Weights of a small transformer language model: 10855 steps.
Each number is 500 + 40 x the weight over its row's rms, rounded and kept within 0 to 999. Layers, rows and columns count from 0. Numbers have three digits each. The size before them is the row's rms in percent of the matrix's.

# layer 4 MLP up, 320x128, rms 0.538, rows 103-139, columns 0-127
106:441488427473544512604487493547468566538579481451482542511471519484481534567492521486406470533503542524521559548540505546554520478439519505478535475496453600551550501564515475479531529488434568475491469501531469515458610534494480533537531536601519514474476498468457479542511552529569523465526467500529433472546556520480526538543459533547497491491561529505473487490515454551527476493485
103:479471515481520496545521518550525480493447473569527437498529478436495508497500533464507503500531440446521473471490502570462533484515554533494488461585504493515480516476509450535472527522504454522568478544549510528476519496495483492497497537435453502536488506511564527554541552487517500485616513452448430497578478498475590510537499456554437515497476539391429456553531649540517455480477
096:474457511492500595502441512459474431485481434497510633503454459493505491458447476506435477466478513523523518560543556457559538496472535472486487480531535473501444510483506532452540520573536492498479507492476584521519509610595484565493476468467538550474500471581488433503533538484501429407516450499567492510528508526516469466425504542461462533501565530483451505497504505544514488460494
095:536522592504530497513517495572445546477529502510485531529451517506464483542426468478485562493550467517544440430475556483479583399476514445520519637447496526500489510493461538514544460454521524527465517484574559466517463567537510546508506498498548475447547507512506545481451474504513469494562540471492492571465510493549576505518443507509526573522514547488464475490430500512566476506422
086:513534468511492528463552461459465454495529484529514399525491438505567537519568578511482478463489460483453480472561504542501497543493490538496521461499454522441454452477525407470453564415466452501419512485503467545453513569588569570519531451488424513548491466500523503465476482493462551410542534504483527495547481451508425532506505531478438455521423478524503536449487494505456505511528
100:554492488468435554481530487542550475465551469488549555485509523417538495500475438483534502522527545547495473504482490546490519514473483494564513468481573515479439445497503532467558494506608461571544555559503547516561450509544499467497457440453537560522494568476494543525471429450598468490547503492537518461577538462501476419477500466463542454512460456498512553436519507553477462472559
108:479435504482481398544523516457552503460525500495465546501469499511574528520507487507520504538408526484512524535536466491491552452543468528490505576495526415483477468535467458527498497511509473436431488409467554472483444467565482423451500442551545506437478492446458518522551477412490471449502487521425524488531502473472492469571413416488498448531514510505509532461549525581446512477526
097:531517507514541473550510515460459526507488479515444496497568572439487450541466410479436571499487473563507462503453576500493486507550521546519548553451473432468477507528558529531535511486524475470469434435518516556423543485469454486508518495508422518411529470547444509526508501484434459534512512486569556543509453452498577459495436453523525412458518493466548508569519491508573503516522
097:580491485543542524480519417517506479479504490456511412472517574528514487504491522443548470495572545519462526536548492523456465563456506450408520536506450398545533512487537516542562519515472524505436528443386466476509552431481535517544553486576471493495532576521528477477529454453533542472505482459435462469522481541508472534533487524541560504518542517525490447438534491536498559466502
087:559492468445607554539516573523535494520525429582554519525496476482518522546533446478559479504455519521482481430501510555532445514532492555544477463476530500475514565574526495548526426499559437436543470480420512428535502524565522561534554518425519483542522520464505508544441459513517542505532468518503512516495438429560497444440494483514501504488513536552471448530498505494507584506474
116:519515540576521523578484463481479439532530495404548510507490525565510485441477472499502455471497504472489463502504464495554496452552495561472475539450510484464468486462463437446395554460461446470488580533497473551452479485482509478535429478474493467454503573541564574560496530502506544525480538515409540404492480496503474453498460556498489455514435518516441552516553534541533552462483
088:535494549480510502523457477440522394508523494574469562496526442524447489509477590507475554485489506553533550496497545518577430523520495488483478469569454587494489488524530460491534501476478457579496477530454544548463521550512551489474443521574521519504508492505501498468469492464558450516523456460480473529573471471424525538543559520499475495479502407459465484407555418513504580520518
102:545550453563528514487526514423472487502484516574514515365507552479439480497446534475499506513506479558428518503528480479523471430489466525483507529578562476473465452508461459523529531506570463478505452528520519543452538542515487560472502529479510558492473515451531534543463476505495502520478572553477388506478515536403468486569442492493521455505460485542479505525567451500560427434523
108:565410568446479461536464445514538480551553505426472515470557499488532556500416456497445494560541482540524491468526511397546503525464490460543488468537520513495457437575468458503463490525457466531523504518480472517521453460497494464556501532473502597481542496555463475465498545501484530502479532543540514485457457432471474574578499450458508514506542432526544506514516425427507448470454
095:523503561501539494559491516533449487515489464468538485541483498490467518515490543578488522580510476477578484536424502504518490508457492463496549520512490461545474530494468433493448491510504546491457529447522513538512535496442484520491385464517470441540610551519595494517451472473528517447443507427506505461498464539487480479548457555486481527534599504513554577523490503430403522505415
104:487484525511483528600531497502505530472436504502513448537522515443477426533535513532526530507392450496513445511585496562482484538494462538492475532559485488461496497461420611487504476451451498508523523483479516553510424477506435434533490453513514432478520477514494484448505480479471560486488510540463534522426509454512555416523567444492462428535485408512493467534454552480568500461480
100:543486454477512595481523435470583505534593565437485507513563408498540502427469516479511464512457474489591497536491432520471504440494492506504513525503498578468510466482462537557463505440429492495465547527519485500527486507575491456551501496464488451479505451393485511485511521539422511463484500492460549540520534537434532560461507570522501490487495559542431475508486528528449540482556
101:494510545537493581515496440509482517551405477485492527493584499379510510521514535474489472489566498435481489474480397510489524502534471437434484474492442489466420467539459543513515499479559547475478517544482534451520491593489515476521514558512547440526559547469506438476509496524577505496525532513527534540508528566517455476508550495453588480456459503558603502531525468501485471530469
090:531461582540509464605386462504470486524495464529496523421471470427483490497527467418497448543438509450484480586495506515440527486497526527441545535508530520540503465495544518540464533572491470522470537474562517556537476546519436506463493453500491522485476457482450493492546566451456469436545413431476525453520533522472490487491482525471502563456545555493547563473535451511540496529495
115:507508440497479492513477501452529559472515538466520434545494524524489510437418455485453453458458524513466541513548475505470525462456487511490447546488463482547480479525513472447484444578536538525429522465495498498469475546531415433549510565465550410537410488567550474465522456560542508522515474468566500515487580554503564493483552588454503453535492536494472466548505588521542492507531
097:493490499415483490473539502526512524481479457456446524497569534588462517498511513506449527522462479537462553477491561582557443537524484433474527473495559483488575500515449539451483390476571570449549479476436540469518478469499484466497428467504494472510530501485534470487503508456462481578487589470521485478508565478524534554465560510459517465519440530450418531587491505517505464482439
101:461454545467467524473457513495504514475481548389561569478535538395524521459519533509507491527529472516517422472531559501606473457528432485490551528557480452464509506515409446548481452438492570507488527462513500520471516556472503509490508487499509516552531427545493439560478482494524584436518498515507464530443461519540497518450445479487472507562514556560474447509444506474555496534456
107:535532449496545474518488463547514476531503478494492500467404525506495503495527575509473524442504478483520525564465514450509462492425477463512388531475466485419435494472556507507555476483499406554520458479519486504516633556497566552503469447555544483529560484530479524538477463478482556473459486501449485495577527447581446519476501447493552476510439451480467520540453472533510446513532
097:462531559524533568489462485488503478474503537445447507513537508503493494560519480543399557538455527453529466488499530524552541562498442478578483473532502477402459510510504482537442499477486513512483525433517480525499531463495531552519468492466441489566486498536499472414528546518539485421502377604541481515472488546529504477514538469465604521495546450549532466484475477510464449428530
121:498518494455531526495455472479594438514477504526502548524471489557508472503528523460494498520599491565487563499487452479551481501537518520450481472500445521518597540437492455508540516509419489488461487534506428486486492515544504563428477517512500530502514459438456503463467523409469543542532603478495571441464505491461472489507459551441551497533586491465417497459416525446496491553517
098:458455549596507501507507508485491491567471540495474544547422513481582498467514517470511442487508460472542452488510475551523495544549527539461433433449596443484443545476508497557543531511482575529523473490449522426423457499447466556554467549496544498543488518513496521460481486555449578499506500522513449517480534496404566559531448493476535431513499501543450542543498482446522482485475
105:513479534482552529544412467471521484455493476512443468510519501481438475506501523520532489459426476534547547458496502445462509455534516434539499537589534501520561510566546527487489497535509424508421467524464557515541513491468433523566450534498448543566484542536487516465435519444467473514576523529567467463493439478501520440498535484578440571501558494504589528484474446486471459435484
104:478456572547513472549484533520617471543420495469488586485423469512470501522558495464542516477547538453498466551512479490502473511455439507447558536503494591521430457555454511487560519537528437512484454477483439454524561430520511477508537506492528493550565514539487443473509491561525469524498546474466468526457506527511498481541538481441541459507515508614455499418532506461503487504554
102:496499443454534536517458488502549529489448486543473490534497492460511515513490469551523486479480490509455520461461537422480410516507476482456455437563527487449444495403522560546599535466500560502472502442474494437497484512506513467522584523455487535464482511575553463545534526447529436462529434423486482503545564430512507524497500406452538520465447493530528543505526532580454465515448
094:491486514521532497460485549435526482515548442547463484570423520515569554572522472449468527467523465507523540471489534467520538535519485436451524469527523560469539504469488546477472536475444535511442517452611440582493553475479466469483417494489475497510515549554524498500504512494520506514623533520571527519521448622485495523514495542558559502462536544537489516528517516557453515531532
096:532460512486554535455444547483505488483490448578571461519465440488496522490517486566515537485603457525456526515410459523495481591496528531494561548516491551553527490578567538492492478512414516472472424569481498444531516436527483509547495489493553507454444551498473455417476474496499449509492494531514524501483534536474482530580547510445489436475469534554447413500513548541516492483511
096:434524530517480419510548526562430463473571483387522461483511544529462509502464521506454474537514502520426494528465520445500466438492488456548490491436491438596457494492519554504427495574465506506488493486507491507509478447453509556429503468533478568438414513495521523478459495505452572489431515561458554488510534509458501549546524448476463489557523542517504458567429462519520471521500
100:441490557487529470531471518543539513494497511580466524516546502509562485509540499503424420454458515552553511551518551400499458517510475514470519512485492486524450529533494519485527488505481393491533529416440528503478506471541482600477524486528599519473474453482530468538545433446494456542452507511557512583449460400545477594538471527492461535489519530478539484497521479498504438472519
088:539481451483506443488533497499528546525493440477450500531502563501471518503448518462544438529578499525508554509452508494506480454558434522458484459501517475529462480518511417478530462494486488470484475548509508451534461442497492492463560540434585465561547517456509529526579458545490507492469511489467526598526522443553395460521493432456513521446505542564466531550506463436422597520487
091:422597438487483481530509556427496539521535460525469562464515534553532399471484511491533556483508528480499471468517548522498566523479463542503476401477494543539451523484554515499451473602465411490483427499507523508485513502454463484514451492579557584521541533530513531533517468478499524468517453583558513475501462529524478463512509479573496553539551471448536445503526501464464496551490
117:498512499505555528565434497483520496555500501461548561542501561445456514509509496494512415492487509534558449417471486545423513451560449486530450599428519541503435472478494429488541506525498519555432566541472522513474444543578509491511520576581494556491538466547481524523542527492461458470532469446498556514504487527490538476424477512448512519542481530464496554495529522428515499574484
105:447486460520511502517428500518429476486475430503555540458447472498461459529380521510488565510440484461458517573495537524548470484437477473497474480435513544518493462494558471470460447486547445565479586548448520507551491541540502495455540504456483469555469524475499537525473514432515513492517478485427445505489519471535496455587450528504507500480442496592470446471417529494510511436563
# layer 4 MLP down (transposed), 320x128, rms 0.201, rows 103-138, columns 0-127
105:490586486618497514537554422455559522500574508512501520539585535516463509531520432541551424581557437572537483582516493430510540517445502481539551496527487544535566525493456553528503483527521504448530508519469501475489574452495520552490486482498538520544523533443454486456425484461455485523499504540520496480472494525518491454472453471527492531532511561445514563514453475513422505474483
103:552475422542400500531541436428437520556479424481411505484471492530456528487504544517467490505447550481481470560524473438430450567527555438536539458494541451497499465516533462451509515415484505481497514438505408517527496567514454511463497543514526543483563561449478492480512533511522490512575494518523520492475455531521533463502472521504449506485508579538506416552489498522569493508548
094:471451493553512448455553459475485480506545552524505523550447511482458603537517511484530517563505580518498504490454523504480511523612449543597521504469433535481545528447544520454481508505554468452468465520533478537549532503495490454549534504523490487545476564560460505479519406552521540477498465489447509541450517566438421511538509477554528514520469493452500526449416441493497575479495
103:584490501515443487533522544532466451541490496536481574584445501506493519544528521519475422470488433479469523514412533456482519571515517528462519478548468493514506550495482490428510475459509542509471560514540486434483501513481584519492504537481552480521579493580554565444487455570520531479447524540480471498486426533535534512524521544508560466510457579496494462505579516473530394448533
088:492428477702513450570478490519474508497545499467539493568507479536477570490431524477587510478517548528500551458519539529481458538530563478544514524493488501472544498529480477488530508540506529468507498489529485525479487403548469444502466438475477445490465583465454492508537462436520478568539523472493499489476533415490507506494465543464480512474547590522513460527486496468468515462500
109:522461462456449447567468530531481473490472414434452481454471501482457529495510496456421530465553449538559486463566556460478484555545584493475456501560503455543476436562505468583491480478466526498558432458517588451594438508464534534511489504469469484473490526553477516497473542458475489530520503505525504503541439455473497484461484540459475527529494555416476529517468459415504503467462
102:526459533512467524596453500476518511475513584485514553493526511523534477517518534475461530519565561433465519539531489555464435450480469504521510512504496503488568445537516537432574504442501515486504526458446525364491469574494542536527462452517491538488499526516554534505456522507518494481570504405481462472574512571547530501527479478572498533547476466469546494556419506524425533455518
106:502558547452422521455528520563455552486505500609549520463496540542526488498533445525540466578532375523445494515561459464510498484533534498454441511466455511524521510478515397502508526560536513512507433492566473523535553530457585503507435509479518531511454483544505502437487421458532522452409551486502477522499555482534483474441535536536483527449509460500521523454468475515503488472506
100:525503474511521440475488536574511463474485548488563534567466469490491534492520444482568503565490468544528576487541467473478493484440426560485501496475466481549483487510473480453533436591455508504488482436557463412577520481492525559515498438559529531547515481530562589513478504572526560468486420504548465481507523520430522482504456479477473546532497523507515559514492483555466428579545
095:465502462528522515507576512545533515499458574485479521475406525536386515513543523518502454469473544569481474460494583479451480487496480515478627528556589428463491505503508505436466551489554517529494459503447511509495477514520561447523463438448499517517481494551548568515485476477449542620535547497507504515515504587535523526502496517471513517504457504510560482471577458465526509485484
121:543579445552482497476517455474494473435459521496562515470549485531444545505538519554540577467475430469535471435461444457502482462523486492475500460451494508530493518444477508417524496467527464484579548531568466476563497516527496472537430513486453455563477488444521473592588506452482512540440522532483479523496492432580473465447488494478468494507490423514486552469509502562483516409533
087:493522502376519440493486448526512505490435468423445463532473503504503534518509529462434557555446543527518480481591514481442577523529497545463531525536498480448466463476472494538512521512508493526485501429446498418550557401533458508472545437484487470499497498564538534553517465559526606474473458447571485546515481515488551473516495507466440488518522507515502459472582538548505530509475
104:453476500566492518482479512497438546548419374541480550511522480526503439508485537504466434453494490506533427547554539493499553490513491498464541537421462473441459471536581486555541475425467522424539465480446476519496519452469464470453534508448536499473559532461462524472524514521526519537561514442526502494518516508568519550435545549471451481475531585428551451495509499475535514542505
108:516480500579567424434465498479497494473422427521494462514484499555511452505515523442502463517571473488490468502439475463557482516501488492462476537573465489533505476461506509557457538433525499524534564596461420522522458497492450517446575393535514505529497620519461524511510514462492490482398575467553488460505476523531487482473542460480543494517509501555471480462442489523552492521512
099:474564546408471556539490458500525518473522468518499507498517513487476459460528509521503471460490463541506436532450454477551569514536524450488469514420523536464507527506451534489493532529504420521494521503506420512548445557560516509466480565521418537565470472446556525468465445473549523464400586410569545504465483539532543555543491470525551471465486439542548486508509528493458554510477
107:528515560442461529491484506581452442464551604505490507500449485531537478510504483511456464528527615511580545490519493485521473514517506524478494525578461543472510490485534429614509513553498442458460408516535482551522577521608469480495467499529573573551493471522459508532487491479459473464505544506461511477507513442491461529509465541468489494514523523432473505493456496460551582512511
104:530521537555446480495472430514536448529551428516424527495554530560502485500489495518547521491496545530444473568495469527521539479484416531575595473444556540476493522461440452454539544563478508516547554440437437505550494466544523478481484572525540517520563517484493450543498496587505491484561438406504507496484516509521482458505537493495474514450486505579470540555465506559511486558515
096:457502508580481543521475434470489513500496565468591483494506468483486452446511542500416436450526460493512475498507540534537523529521472415489485497528458468409470480517436535521494427461548506508573520520468449509424467489534511512579496492469504454534557492502570513504530547473460532576476567538567508451495567539589526514554489470489471522502489514464559473512457551479431433550505
091:540478488609488498509523492459458518511525548491508459476504472566540541572474488530488365475573452542498511453482415484460497557495533482458507506445486523449492503551531512462523487420496494466516481538471505528517546489490495498535507518522410462512536584437464471492493483464540575465500573463512517485483468497512545504531513519541485486583471632483498457416491514540449546481485
086:487488553683456495563503486523468544534510521488556485519527470545519495477471518480480525462499523427468534551471500567518540523509478481542499522532552436492450509485518486477444497512497469517556472389490540592462447530549494518505434524474493469476499493530565474532433470489510502540517435554532546497460488422477555557458532470566561540501500577509509527464520483519508477543525
097:454547493345487479505515476518497543482540539480453509467507509546509518560555514507496466503481529596513429521467544554408506544470523459468447498534547485452447539521504524476482468507521425540440493507467546529515488504511497576542545573475534483501490491477448506459521554516482517470526470515558519523463494548575552413442524503482445526541483442512448488487464458468438471411493
104:562544481525530469502468517516560451482599480519480527459576561485496452469468488554444557529476479537519469490441479486575481554549511556536584498487528477495512529521482435456508571548485440494482480521538470500483557406500496511470490447494563448524491532481470494527473480522561525469490461463428519459463535481514460483563526475497462558509453455464535526491518533629531426524435
103:514508440512533546515466502483565503515524506560546457489496530484454485467469479513452424517536476466420535514432525493475475510511505560392453473487487499453409489484455473527458449499466503519437431566513516522482464446452480454499451524515511537475488518504535520497547504475502473426418494429480500455530502384457447490526540453567432571552558505474469534502436528546561491474506
097:458484593403512524531515497530480543472546482501516504473538489448598516530502527516572514510420500469567493545528533469453509517516562524533535516565443478490515517470385484542505502460495567495449527446548504541456487534469542522481500464524459521493424429501507457578520509523509511438638510539545533567493569455498545498522532519495480513506463471512508480516535527515530517486573
110:489506481295549515551455503563514520516491481566518432490451493465523485466490488520546439532521511482448542480543492578506542538513448537529472464472570449487474518494596549473520515496493553541558484513456440536492490490481546588466489497508550541449494503531534528457439559456514492490487471463444428466498502542491489492476465489512534537484496554467445498540471518482531528521463
102:519502485485527537517599457488545526491497481490541522464495441495563583484486538518554489532456525587477534447439481489473548551502490526543508486548477471503504463474501482584560557499570441482506456454459470544502483470619527494486453527502545532542392497514509524489574524497502528466531435514485498378515487533513510522454551556514526499500552506457438504534492467559554437515485
104:441493515406518477495494515495542582403408444486480465524517479528578452462564521489491444518500448506532501476469424497481545516481446530517482448494473511492562557527507459507447449522509517520539512481434520538542494461482447507532529469452467474512492520574525535478548524517543558566416607479546555511440534443495465513519506538525468517410529453546519548475479519529490462463488
106:451536480452565481527496436505543464503569535459489551501541441444421500496480461531497518499542556570472570576488567487512498475551519522488532486486529526515551524419493448475464482495460498533465532530499471529528446564402483491488484527526468492402438532552402579471485458486496472489550563487519468505510473517443504482475544511513539436523540452544562549469527480482541476519573
104:574488549433548534414467410432549455533504479509496526514395498517517525524510507539519579547477488463515554495583533526505476514541528553486421491527469445547476477436490489570524536520458509492516457497465472446510467432562514496542506507475478596497486501530526483485479566489549469472448519601514468535537559501513567493490481513576525517540481485533561494503468476517477501578534
099:579517515455486492469494539452517529420536493516475521428497503498530600528582551518571521468492510513531421475423490461553532487522539589517502534531581516531490478510492446500531570473519467439550473491369614518528485503441486487446478554486530535515505536487511534451486450531553483465458526525503492496483508568460519572498443466477496541557523501462509515528481480530474530508480
098:588566493483490554575495500498514536512458522511481527561460427597532477472520511431426474535562540482581509520541513528503452509519446488585552494494448466520458484484491547492502571469450528471480462525489422488461535525493518479546505406529432535512617491468487460470535507472526446584485487466497555482538454515499497444475475492500488469528507548492543467579443483498506476534517
091:492452479527504491469447540540462519600511451480436498474575517466546563475517509523506516493473522523518559444482453460582456531497393530503454489464496499518488486500537480444514445504514551519492450524578490494513576441484555540509561520508455496555514492523578549462539488519576476522573490594483556560516499511603499513502513567495531504446450555480537479508456480473557526525474
101:488593450517445481513477481468564531436475409511454498520521467493553432455522467484484561491557490552517420488492504536549479473489480458443507507498515410562507525544488530514474495513469536527531431445457506546534526604528538632459462487489506432477549497459531482516494548523518407524509496512492508446458522541461475539483488458495521468464528550525480469490444544498542453503429
083:542501496655587446468512541513522470504563575494488508510474529530518490442520475493540424508506474482467544491517449491514462520511457478542443489470497528426522460525491447485489448501425440440469444553528485489498494519426538413541467469522429463458487504533497492561534473486452392473507434507479481513518495458507472534482521487514465503508497518549546502515430394448523489509484
100:460553453500450542536485509551523536506482435410475506533481480497523519515540488552565515544499513506489457501547565491541530468501504455442502442549465511524512476494487528450503490454511443453493453519501467564461504535528533501505459594474542519566426477554472410479555492491452570468597484514518520544437447465494466455551501475516508597419427565544505485471551478504500477494559
122:452489496501517439503535522457517493481517489431506477468490453500537545492473518446459493512549507508565516533525451498522501481411490463484463583560511449495440527562535507493564553472492541473585447471539478514470467551511482562555468421562443539491498498530429552523525520497441456534515541494536560489549436563518524531493447511530536509524541457498499610578479513470569470559432
# layer 4 MLP gate, 320x128, rms 0.501, rows 104-139, columns 0-127
107:481525483422479453592509405454510527537507491486468588506508554526541497452451495442537534499543527519481557445484522460526456414470448558477439536498532522574471421423468487558525456579520507497507525479469438502547493565499548552434571569463515505525468494466526515555489495500512509513507487468512442468513465539484485466528453536505489535519512560483468494542504567548492476563436
093:524515496447491521442482425474533509522536461482486441542535464520485551492489446488490388528632546502484487474455498437588514557528531467540438551516464475491523472526409551450544539460522491475492506536509546461489508492515480434496507600540544500506523500554485492447564441541477442519468501467520497536482517535451530490490512471552602426526522456487503532524497487558507443465495
106:492483473532541484418439492538512471545468555507569475463511426456519552511553489481511472483456450466522528517432573517505493474532487595587418431559491486546537485444564555568508546540516476491542521500515570484583487534508504462506476485492508470496481420469512566516492442513472534469469499459500531520502440505596480465482506493456481514490486585488545423548526550517466501516451
094:482424527597519409539543464486527534517458496535495496524494517524462514496476474526566546459518545524546432489486543497527490536561507467504506545433542515517581551453477496436549473519491510488581450498542474484506482391455451444511513478538510530436514517541456543471564384524507490544451545500508519442482560561489494549509552511507546510478557527452467428551502504499451469488524
101:467503461565626504550466482496425478551488486501497525455531524543563461467483518482509509537496453478482523561565530485423453453527514472489571553585523543485442507503517515514439512539487474512500568461563489470518551561514521510466516502499409452477530538501467500462536536505482509516558463545552497604483479463437559452499523450410462510530506461450477457494559478543532512547519
111:507411556495574559453488504528486475507490448507557440552510509484490479544491472515523459515507478556433489393428464515525525480470443494480537435573507517551485433463489512559455479486592491489473482494506506581514482478467521573464509561451559556545436439522557435473505492515522467511541492499462476510465481504544492515492520566459556553507538531509469468535424538474537421542477
113:471538515447530493475503452472545539523524506515518534451506497511457524467477477524531498468502472475471469448517451494542492566531533443509441449537502471481521540465468489475508508553491556491537484529548403401515489506516537447408533454530542479517445495459457600418446448509558517497519445474467492420567492555465429552493511534482523636469537562529505510531517519564479492511496
107:518518419562469450510465486479546458488500470492478489502545403508597486490568495492547464533478446479516427518569472511489504491529485526534407537490542498477488484440462491452506519441487472484535529494564476517539519488548489485509523471472534605518524454530452441495603494570494522507472490507543531494438572508563433439459467517473501493503572553530460449426471519517467420503516
089:419527568533471469510547508524476539525483483492406540497549524543526517417466599585510590464549508493538504500583504509522522560481498561501523492535562520459471456454516385499486491477508405504548488526484461570495470450518490481534508485427498556476485523515526519517480567494523471532568540545470516449544487468465435474488524575461457423494514524514551484506524498540505499493490
106:499465488551427501452481460524496541523484557506504497421513516508495492506513549435484458506491476479512504532537544540468500522431476563453438464497534515526433521511495474534478537489463506463474505517531416596436498508399543542532442544544411479468480509543554501535522499469564491493535526596495495492478415485561499444478534493513519460559468526571390585513549505539485506520502
088:545517521498421464492480573462565504553542470566475533506457501455532484428511460514515533480455473569501502449458479426534505514493496467540440517609536494435512540534469462492537463476572492446469510467531499493491546452457587500562516550556460539513570500519486449430516517514499518409535493537467463486533526459509477531405545466560522521523432459500455537483535482516508567516523
107:494513562476476446515550464491517527497469456487451474516431543508477506545511551490563489522536489526557470478492468466574469540515573501467513521431483496447477538527403561482555442556542458554543501456466453490454489463528514496414516476478483519488536466596560544481498466530494481551515482453551531528494507402482436552476493572495519528594525564483457516468496498465560429553493
109:430463526459456487471575527434482450480426533472430523493486509499531460517477533512529531486538523480481559515483476463514474510566459528421521421524372485464517458565473488520451530452420451491509525562469537519518461480468490507485468531556510526432493500400510525559502541593494483428464521511487516492553476455485464496446537461465423460550489542525503518450508535505552482486545
108:466474463503535532459506471457507588508451486496482502450526454535525462554438471584423532550477490476513512529524522547486363483464453492472511492632517496525445467484460434530490434575494587493471498489476528448525518537457478487472537424548526505476503530506510519533512511487515501510426520509467461505466508497545445460414487460466453543463476534524487498539510527538499582495430
094:503530546557464449476503493517458445454529513493486564591499532542543489494480543490519495476487487517574506489498484496526522515493602522500515447577525520371497516515469490573486446522479551449517505579539490522552559544477530473491492494499496555441507430477479492444610528550468519445507550468448628462507492492484532510512477505519481455590499530442470464507518467469488512534468
102:460486546538549440488515442551498553548487515555543515577534470540569500451444489602421523559506513517494450530545541391508517504483435540531513513510505546570501510498472539490532489498481561549476491513456449443506524437486515496554564457541477511516475572490525470449533474518519419414487513501473533483472547552503533499561526486560484505526554563458466567467555461509508531497478
102:445563479471510441510477587531508559543453444575531447468528436565581457431501421465470524508540469506557550421536515526466509558431522529472546475523475487417555516525512458589525516460528533494488484511553465530486501544465515490532536484490449472478482554503532465504473502477517460589526422555493482485531523584502482481587482501508496548489492542422521478512485519529489523481485
096:509536530564435492456560534477521438472512527480487536583494528513550469536447511469498557501498474521570488478610560483472454527433488467511565504513433577456504508488495529453499468481516516523515501439490545562487535471498554547466517511452478443566554572447531482516448499541472574507554440488490522565520521581440532506474479571509447461495490459480439434492464486436457504498475
093:434483572479522527408545547561423464500506487494561514503517534531493403468489547566524504498486419510585495524498515501526469554508504457459502471510545561464545458403505605495494498471433471439554485511486468558523520496509536547494456476536451560454579527519521523460460486473458472525515516496491540486476413480503523540489443528500520549513529437488478561497499511429557467477473
099:504510501549406479494429529538517382567486536567446545472473557535418494462566512406456478509468415513490474471497509508481465500493478519484534476462490534515521470460552534494451534503557505499574463550475403487518480451478525525418557579496483546489533446487526510493578481533585460510483466478503474516539470507525492494516540509455526537451451538513513560474527465495466492471442
099:525522510529548528421538543534519482478516481517452544505499484429515409519586497542500478442478474550430499445546553461541485530522419517437509482541512430440529450495482497524433544528551546507494553529499502496525563472504467482532525562521450502574507527440524494510461497458474529449471473550478487546496455566551441511461473529520506519498498599438450487482519522489546477611442
106:479488477539517556545484503556535451484497546480535566562483445507568506459468545486546488450437448527481443516501451474433456504567515471512476495514575583453482452490456504503518474554440499432530544417475506503469448464496537502520459500409549542574469499447500553536505458519482539470512436551509451460508546582490520463469460478478506473476458541486443541581519475498459560506557
104:502465444495483572515525458608524485478438509507509509463539533519499501478507469577440499517498506533494497602523570538553541540498505492539534417485488472468507496562477512585451522488506501464484568505563493511551555521509466513493484471398508471533511517570408476522447472488609464495500516530539512506548526547550510535529531550462480549556522542484521455536509421495509459447432
114:394428530504445563508529431479502451491500536478578522497468479519513439481508418458511417497496458516461537474534514529564491514515488528486427459517448486495571513528556431467495482463488519473524455551499522572448487471518535559477431491448524568553505524470457537449493476452466467434563464457537472474464470463482475498572512504463491507544587409461460467488439504492506529506491
096:515468519521521470485566579504429524548429564503469486504457474520425442520492587501499521519444440462464484566531562480490490511477498510484515593527490474498470522574500570483461466557483454488446509509534445595501485477487514496403566507574472542537457473494530469479550488541534444467420525542570493566471529536471568436502491470467542491537516547550486488482499525469538505509503
100:469492422445492525485478470470483482505440509494426522545503488537507561520497443496499488476499539527540451475537496404463493461488475459537460457484501590465543452470463560533472573452520469453455592473519527491451473463528449509547478476537523476511569472515496495462463457479534439472513484577485495479473466535531596473459404494536540505451421588479472507446450469545560479530496
093:530493500589498425489520509520473505505586466520474533514472448499471498472517495505503540510538494509395450475535458520463486477454452533497522450512470555469592530484484505455459537504543537467541455492515512467574565497429509508575468573545468466468440447441470503425509494490540453476481493413483443553423545557474459493514587487472551457511477479530422497464483496476462550549485
103:523455430475497479496491495383491542568446497513478385507497515513490466446436465556497483554438545449570579534556573462472432500569497523512495483519491487456491471490525454532464502505494583503493561478517520514566551447481501411571482499526503533490534549500501461499534516529539454522511483524451498467543501487481505507469512514532412552533458446482568425485501535528520534475445
100:541520497496478488472489455463458568455500436480463615517492538446493587451455450568503565484450488465487473535561472579549432486473455452500485475538534500528471435486511464595547516500541520490485424513498488449446566522515495486522463465523470527530546548512485561540556506551510526509504479490486527450393520484541457450480518581461514572552501566479522516528504513478546517488501
101:444423533492480515500550547471483488506491532543508550516548552462495576505550511507495551477508480529537524532542519570467468518476615545544543451503505511457484476475500555455468468482462403493539507465480432475561507551565550477594491497487504484531534432491481468458499456548443520552494444464536472518443564527594559513402469513522474498506466517499477442473515469518561531463538
097:473517476523556457467501521435492507524537518529541399486466437462558460492414545468495514488464508495523450472544506515512532499575486510558519547512430601586480460493467488480502485494501509517499481501597478474538538510538531485454529507477542529553516511490515439547540447402517471531613466427454517512489511531537526525569441559488504453529482525445515494514486559497454435478553
100:463526444457546405445534467426543520509493597495573489567481458496442563455516470552483464496477447518546537503479539513527520435445473513509502513494392477465549481472525514551545405544504500456546511521472493474484488538504515527503552464516520451475561473450421513547508493578507483508513502548514443498471506497518450419538458548512538491533528461466439472569523542494466473569503
095:430517506435485522400520494466523541503419528502499498493494481450543463565570405483536522465486465509427451488498514491474506571437528500577527501478478561473431436504484541472551544534469461477499466463495515540565533493448506517528546512505491487453511557493457534489445500442535432531522488533525474485451401543521509547502487549438507498545454451484545476496445449485612491485523
094:534600485512497506501527460484484438512536478449516489505521475505528510560506467540605486522533514453512530452514526611495434518501434475490490467465519492520506488506506533479537505526531432506450485488552510540516451566576513470514538454476545572588473422490497478508561497457532522452525466454469529577475521497538469553509454502497543526446561502529483500466546407514433449420573
105:462531429553533432522545536501473491550474564490443489493437514519563549504488475480465516523570525505463484518584545467475443437449456476502519475558527483532593450524529453572573480488445480547493526473484486539513493487472469505512469457521551532524537409449484467426493482481469437492535495541497517514445499465495523477464518501478474506521581522481585475412533561494561488583453
099:501538484514536510513513503488503630527496504461532505569528488445519467564489483589463468538498511518499461533516521486476473463462470473504484486476455513485502535454457520539556445495534464468439549518462520482506487469544449495591544418499461578511436522542489457555475551466545475424509421533510458583498407460453529465466513492443546497495489500463438442529438463449553521467543